config.yaml
n_layer: 12
n_head: 6
norm: "rmsnorm"
norm_place: "out"
norm_eps: 1e-05
rope_fraction: 1.0
bias: "none"
tie_embeddings: false
init_std_qkv: 0.0467
init_std_up: 0.0668
decay_fraction: 1.0
batch_tokens: 65536
doc_mask: true
Each number is 128 + 32 x the weight over its row's rms, rounded and kept within 0 to 255. Layers, rows and columns count from 0. The size above them is the row's rms in percent of the matrix's.

# layer 8 MLP down (transposed), 1024x192, rms 0.0668, rows 305-315, columns 96-191
size [ 90 109  95  94 102 106  94 101  91  95  98]
[[124 134 121 152 168 140 117 106 109 112 119 180 155 169 139 148 121 119 125 174 106 149  81 110 112 136 148 122 168 169  94 123  73 150 126 136  89 101 147 161  44  78 156  56 132  98 142  81 133 121  80 102 188 142 129 151  87 140 127 142  89 106  71 179  89 145 115 153 141 115  90 170  97 102 156 159 141 125  78 127  93 128 115 153 129 148 107 128 128  55 127 155 104 176  66 106]
 [124 171  95 111 130  75 139 127 121 184 118  61  96 103 112 155  90 118 154 141 144 162 126 136 147 119  49 111  72 150 164  64  96 172 182  95 162 129 150 115  90  66  55 116 140 111 123 139 116 109 119  96 106 149 116 173 118 187 136 119 180 107 119 125 160 151 114 114 192 175 138 214 134  73 115 169 104 156 128 141 124  58 107 135 100  85 129 147  75  95 142 130 171 165 108  99]
 [141 129 120 111 148 174  93 168 162 100 119 125 136 143  73 154  92 135  97  29 101 167 138 116  80 177 122 162 105 141 147 145 119 111 114 112 149 159 134 150 121 156 104 120 109  84 131 130 147 119 120 182 103 123 164  87  91 107 163 134 139 102  81 169  89  91 176 151 138 151  91 109  61 147 143 128 161  70 134 139  68 108 173 159 121 162 121 161  99 161 149 145 164 137 163 131]
 [103 147 145  62 101 105 167  93 204 103 104 151 142  88 102 142  90 135 120 137  50 140 184 118 103 140  55 105  59 100 157 153 108 109  72 117 162 131  77 134 165 127 107 125  62 103 112 124  76 141 102 150  67 143 232 140 116 120 143 134 154 135 128 151 132 172 167 165 116 109 118 163  91 174 200  96 136  87 154 162 150 145 126 117 153 147 188 105 137 204 165 135  84 129 155 106]
 [ 53 144 156 134  91 121  93 170 130 129 117 187 148  76  84 125 168 145 135 102 138 152 113 112 152  99 131 145 123 120 155 113  76 153 135 181 101 166 115 159  73 134 142  95 109 140 129 112  79 105 134 170 152 146 129 163  34 167 173 132 105 119  88 127  99  93 145 138 109 126  74 146 153 175 138 148 150 152 152  88 140 109  74  58 118 108  76 103 129 147 138 118 162 127 113 136]
 [ 87 129 163  76  69 119 140 126 101 100 130 168  94 101 114 123 149 134 175 150 183  96 142 113 158 167 102 120 144 157 177 127 165 163 140 169  81 128 159 132 153 144 133 118  89 158 127 136 111 145 101 149 112 134 113 173  95 110 174 141 143 119 107 133 132 119 127 111 116 118 154 157 122  96 102 153 161 183 106 125  74 128 182 148 155  62 117 131 157 134 118 206  94  39 162 135]
 [132 180  84 114 174  61 114 143 167 169  99 124 120 161 112 124 114 120 153 154 106 168 128 128 165  73 118 128 138 130 171 169  72 148 159 113 129  93 174 141 107 123  98 141 141  98 131 143  78 167 133 142 146 157 131 112 172 124 104 100  96  81 102 127 190  98 132  63 112  98 141 122 121 147 163  47 124  79 108 103  76 188 134 189 162 197 176  83 117 131 154 112 136 134  58 128]
 [184 141 134 129 128 126 160 148  93 171 141  73 158 148 114 133 112 150 134 159 146  74 158 153 118 147 115 160 168  66 121 157  90 172  75  96 162 104 124 120 168 129 133 150  72 100 134  70 172 165 128 126 168  82  81 121 142 143 150  65 139 125 118 124 102 138 150 106 128 125 175 141  88 116 112 155 112 124 157 121  46 108 183 116  88 112 160 136 167 183 129  97 164 166  86 119]
 [118 155 138 187  91  72 162 155 125 147 105 143 147  86  87 132 121 124 142 175 124 103 113 143 130 154 198 138 106 123 121 165 118 154 125 119 142 101 138 106  87 104 127  47 101 113  90  80 117 163 126 158 148 130  50 109 185 145  80 129  92 144 158 136  84 148 146 120 101 110  60  82 134  93 123 105  90 139 154 139 163 197 121 102  86 151 144  97  85  97 136 125 175 113 121 138]
 [128 195 126  50 143 105 132 160  97 169 171 139  81 136 139  81 122 123 153  77 113 129 146  99 166 151  95  49 108 169 156 128 189 110 144 167  67 117 156 111 149  99 131  77 118 143 127 173 108 128 142 125 172 153 120  82 193  79 148 123 166 114 123 167  96 185 139 134 161 132 164 116 152 147 112 110 160 139 112 137 117 163 133 174 184 134 108 221 133 138 167  75 105 125 173 140]
 [ 65  84  91  84 133 134 128  82 115 115 134  41 159 159 139  94  96 155 138 154 132 167 138 159  79  70 168 172 124 101  95 106 127 131 138 129 122 142  96 137 174 111  94  86 136 183 127 120  96 161  69 163 141 142 141 118 108 162 167 140  59 110 122 197 103 103 154 100 134 134 180  70 140 162 193 119  60 151 143 144 128 107  87 120 126  99  59 144 116  95 178 126 115 134 150 121]]
# layer 8 MLP gate, 1024x192, rms 0.065, rows 306-316, columns 96-191
size [106  95 101  96 104  92  97 103  92 102 106]
[[ 90 154 108 112 171 198 159 145 205  90 141  97  61 157 110 163 122 112 160 173 110 124 155 155  95 140 102 146 104 136  91 141 125  64 172 141 105 155 145 110  85 136 147 163 143 154 164 170 151 108 126 176 161 135 117 151 165 163 139 165 154 116 128 194 149 204  93 158 105 168  93 105 181 139 166  95  79  75 111  80 154  90 142 145 123 161 102 115  65 122 191 139 116 145 101 143]
 [150 154 113 135 115 128 134 156  97  78 152 111 130 159 156 196 118 164  72 120  69 159 132 102 143 113 112 133  63 150 111 141 118 132 120 174 150  68  96 142 202  47 154 109 217 133 115 130 118  88 111 122 136 109 114  88 135 129 128 103 155  86 167 176 124 124 149 159 161  90  91 107 148 132 121  90 129 166 121  99 135 173 107  97 140 162 124 167 132 131 154 114 113 100 198 182]
 [ 72 113 143 165 185 122 101 115 183 103 147 137 102 127  93  86 142 152  93 179  90 112 145 131 116 249 128 100 126 105  95 124 129  89 104  93 138 130 164 151 146 146 159 122 143 124 118 155 137 134 122  98 125 131 159 203 163 153 164 151 195 151 165  85  86 122 137 180 152 130 195 182 116 117 175 142 144 130 175 120 155 124 177 130  96 134  87 171 139 147  87 192 108 102  98  68]
 [ 91 180 136 142 127 131 100 137 162 153 103 127 120  95 159 190  53  73 129  75 163 100 115  98  92 131 150 178 141 152 179  75 125 168 203 130  67  93  83 115  84 135  99 101 105 143 103 114 162  91 154 106 110 128 134 114 126 154  76 129 165 160 140 208 107 132 157  95 144 128 142 146  81 120  87 133 161 110  83 131 131  71 135 132 130 191 158 124 149 169  72 141 133 136  52 144]
 [117 124 109 157 125 143  76 169 110 107 186 136 146  91 165 100 118 147 140  62  77 102 116 127 117 200 111 168 156 128 139 120 191  95 135 106 127  98 117 120  96 145 131 158 131 136 127 139  69 126 132 117 157 162  99 138 115 128 184  39 116 105 116 177 126 177 142 176 133 151  95 185  79 122 122 122 167 120  73  85 112 128  93 128 220 102 129 117 134 178  98 158 126 111 107 105]
 [130 110 115 118  97 218 157 162 130 132 101 134 142 153  84 156 112 110 113  79  58 138 102 144 157 130 137 197 149 129  81 178 132 115 135 142  94 111  60 149 193  83 152 144 118 141 190  90 154  89 147 134 141  92 105 169 103 159 116 128 127 112 161 162  87 112 139 131 166 151 105 174 158 144 119 102  74  79 128  53 168 135  86 155 101 174 125 120 127 187 162 140 142 180 162 169]
 [ 89 128 105  83 144 137  56 149 110  89  57 169 157 125 105 111 125 120  94  92 146 156  72 126 173 128 176 141 117 149 130  86 122 121 171 197 109 143 121 153 133  50 138 126 149  91  39 147 105 112 137 111 156 139 161  96 134 135  94 111  79 161 183 137 111 146 186 128 142 130 162  94  69 101 122 161 113 103 148 121 108 171 112 167 135 113  84  73 100 119 126 113 139  98  61 119]
 [143 122  95 184 127 108 105 110 164 136 113 128 167 178 176 105 176 106  77  89 108 114 153 118 125  94 197 146 148  89 176 128 127 132 120 108 124 102 153 129 148 149 157 129 105 213 116 189 118 124  97 175 118 165 145 174 139 114  77 119  97 125  83 181 137  47 129  95 126 139 173 116 183  84 140 126 122 158 148  50 118 156 128 179 161  93 157  80 130 138 104 143 113 108 142 139]
 [ 98  81 141 179 102 161 106 130 128 129 105 162 152 135 122 218 145 128 142 135 183 111 161  93 136 126 154 117 100 110  26 172 137  84 140 182  92 101 137 107 122 125 129 146 180 112  88 180 171 152 156 120 132 112  72 172 136  95  99 174  81 123 144 126 149 142  94 124 135 150  86 137 136 152 138 179 110 153 179 127 142 124 109 150 125 101  81 127 142 171 110 133 169  82  84 123]
 [156  95 112 150 186 163 112 107 197 112 164 104 148 186 110 158 161 119 152 188 105 157 176 120 113 169 147 105 114 120 164  60 120 140 136 189  85 149 137 119 100 143 180 155  95 127 148  95 171  96 169 178 150 135 176  91 116 104 112  80 123 134 189 183  36 119 128  92 170 151 127 134 190  90 140  96 187 149 110 146 114 181 138 123 130 128 113 153 151 125 143  93 201 122  95 125]
 [ 89 125 106  86 152 132 173 143 158 106 105 180  92 174 140 163 137 124 152 106 138 135 119 172  85 150  97 176 129  57 145 168 138 122 159 151  82 128 128  98  88 214  85 170 104 172 147  90 130 121 151 133 157 121 145  97 100  89 115  92 212 182 127 151 116 128 119 139 167 173 170 141 133 135 112 104 139 103 200  59 140 102 137 185 115 152 145 137 114 173 155  67 125  87  63 120]]
# layer 8 MLP up, 1024x192, rms 0.0686, rows 306-316, columns 96-191
size [109 100 100  92  90 104  94  88  94  91  99]
[[149 104 139 132 152 160 136 128 133 107 130 100 169 190  89 159 102 163  95  74  86 127  85  84 123 174 118 181 101 102 146 128 173 183  90 134 114 122 109 128 117 177 102 139 160 106  94 118  95  82 129 125 154 137 166  94 101 100 156 124 183 125 104 161 113 160 158 168 117 142 140 102 169 150 141 137 139 182 179 162 126  97 120 138  74 152 101  87 142 126 160 131 153 136 121  75]
 [139 100 176 158 119  81 134  75 107 130 194 144 156 149 239  93 137  56 120 144 166 161 128 102 153 138 102 137 167 153 173 112 121 140 143  99  98 113 145 156 148  87 128  80 150 108 114 143 204  95 117 164 117 168  99 120 131 136 130 109 139 120 143 110 125 106 105 175 154  50 104 177 123  73 116 195 125 149 134  97 165 110 160 133 165  73 130 124 126 147 173 147 123 127 167 144]
 [174 107 149 149  84 139 166 103 192 162 118 157 174 145 142 115 112 106 154 124 124 131  78 139 136 179  94 131 194 140 153 161 189 126 157  84  89 102 142 129 139 161 167 109 127 121 182 119 165 136 120 180 181 146 189 106  97 175 172 162 143 156 125 119 138 126  68  84 118 124 137  80 147 101 140  65 157 145 189 105 112 153 184  96 121 171  72 130  91 127  88 179 134  96  85 141]
 [131 141 142  99 114 139 121 125 148 139 154  95 138 117 104 143 104  48 134  99 143  87 119  90 156 115 127 121 173 123 150 112 120 192 141 137  97 148 156 163 166 173  58 135 185 143 154 131  97 157 196 156 151 138 112 120 137  80 156 160 116 163 208 161 158  95 137 156 187 162 143 123 127 143 142 112 126 108  54 112  98 124 123 169 103 153  72  79  67 146  79  82 143  84  82 152]
 [ 97 131 150  96  98 177 141 112 127  83  96 129 102 101  91 136 140 130 139 147 120 128 141 156 132 191 121  77 126 122 155 152 167  87 119 175  94 122 150 182 166 168  60 111 160 162 141 122 161  96 108  94 124 167  83 135 142 109 169 122 162 133  88  95 158 105 126 146 166  77  67 235 111 109 159 159 116 108 121 138 116 161 126  91 151 120 123 153 140 197 169  96 140 170 161 105]
 [160  66  98 134 114 176 124 120 155 110 136 144  89 127 190 148 132  98 131 110 116 106 172  76 125 190 171  94 104 154  82 150 115 126 166 104  70 105 183 167  86 145 130 117 127 140 144 176 150  60 150 116 134 133 141 191 111 122 130  87  86 108 110 181  92 149  71 144 118 159  95  74 151 145 149 133 131 148 137 172 128 104 113 121 172  83 118 125 126 134 125 150  79 107 144 152]
 [155  89  60  96 152 131  95 110  70 124 164 144 129 118  97 139 181 105  99 125 128 134 144 152  92 112 164 141 132  64 180 178 177 131 123 147 159 128 120 160 150 133 110  75  87 102 183 115 184 119 142 162 110 150 152 145 106  90  89 118  66   0 158 166 178 102 156 117  86 143 110 112 154 147  88 117 138 131 144 161 120 100 146 127 184 119 106 132 137 164 129 118 118 117 110 114]
 [159  96  95 143 122 112 136 100 146 178 112 112 148 169 140 131 191 133 119  75 138 128 156 149 137  76 136 143 107  94 110  71 121 137 136  67 125  50 161 131 147 146 168 112 129 168  96 170  42 125 156 197 101 143 129 205 140 108  96 103 116 170  85 125 186  81 133  90  97 115 123 146 165  94 143 106  88 149 133  75 102 156 122 168 127 135 219 141 176 144 115 111 104 145 107 133]
 [201 123 114 218 129 114 102 154 133 109 142 174  86 101  77 175 110 134 119 132 109 119 190 155 148 186 154  79 130  98 202 130 136  86 102 104 108  66 111 178 129 166 119 150 162 166 110  73 109 138 163 112 147 121 141  98 166 138 149 177  89  93 103 140 132  78 127  98 129 142  89 156 119 128  69 132 170 163 139  53 109 122  77  95 147 146 112 148 169  95 120 108 148  96 133 124]
 [161  91 156  92 144  65 151 155  94 152  76 142 126 130  88 168 169 136  79  74 123 221 107 134  97 129 115 212 108 168 114 187 131 165 155  95 108 118 130 112 130 123 122 118 154  85 168 109 144 111  80 176 170 100 103 178  98 142 103  86  78  96 145 129 124 122 163 117  93 137 174 106 154 175 172 136 142 142 120  89 189  93 121  59 109 102 189 102 179  91  97 139 104 134 161 130]
 [117 222  91 139 167 121 145 162 113  65 138 146 142 133 130 146 159 149 110 107 139 104 144 177  78 181 140  73 149 109 128 140 139  53 134 168  86 122  78  98 210 120 126 135 113 114 129  92 178 178 124 156 147 224 100  70 122 113 131 147 170  77 188 142 153  80 106 164 135 116 121 137 121 131  52 137 130 120 173  75  90  69 142 172 101 118 108 113 153 111 163  89 110 133 133  93]]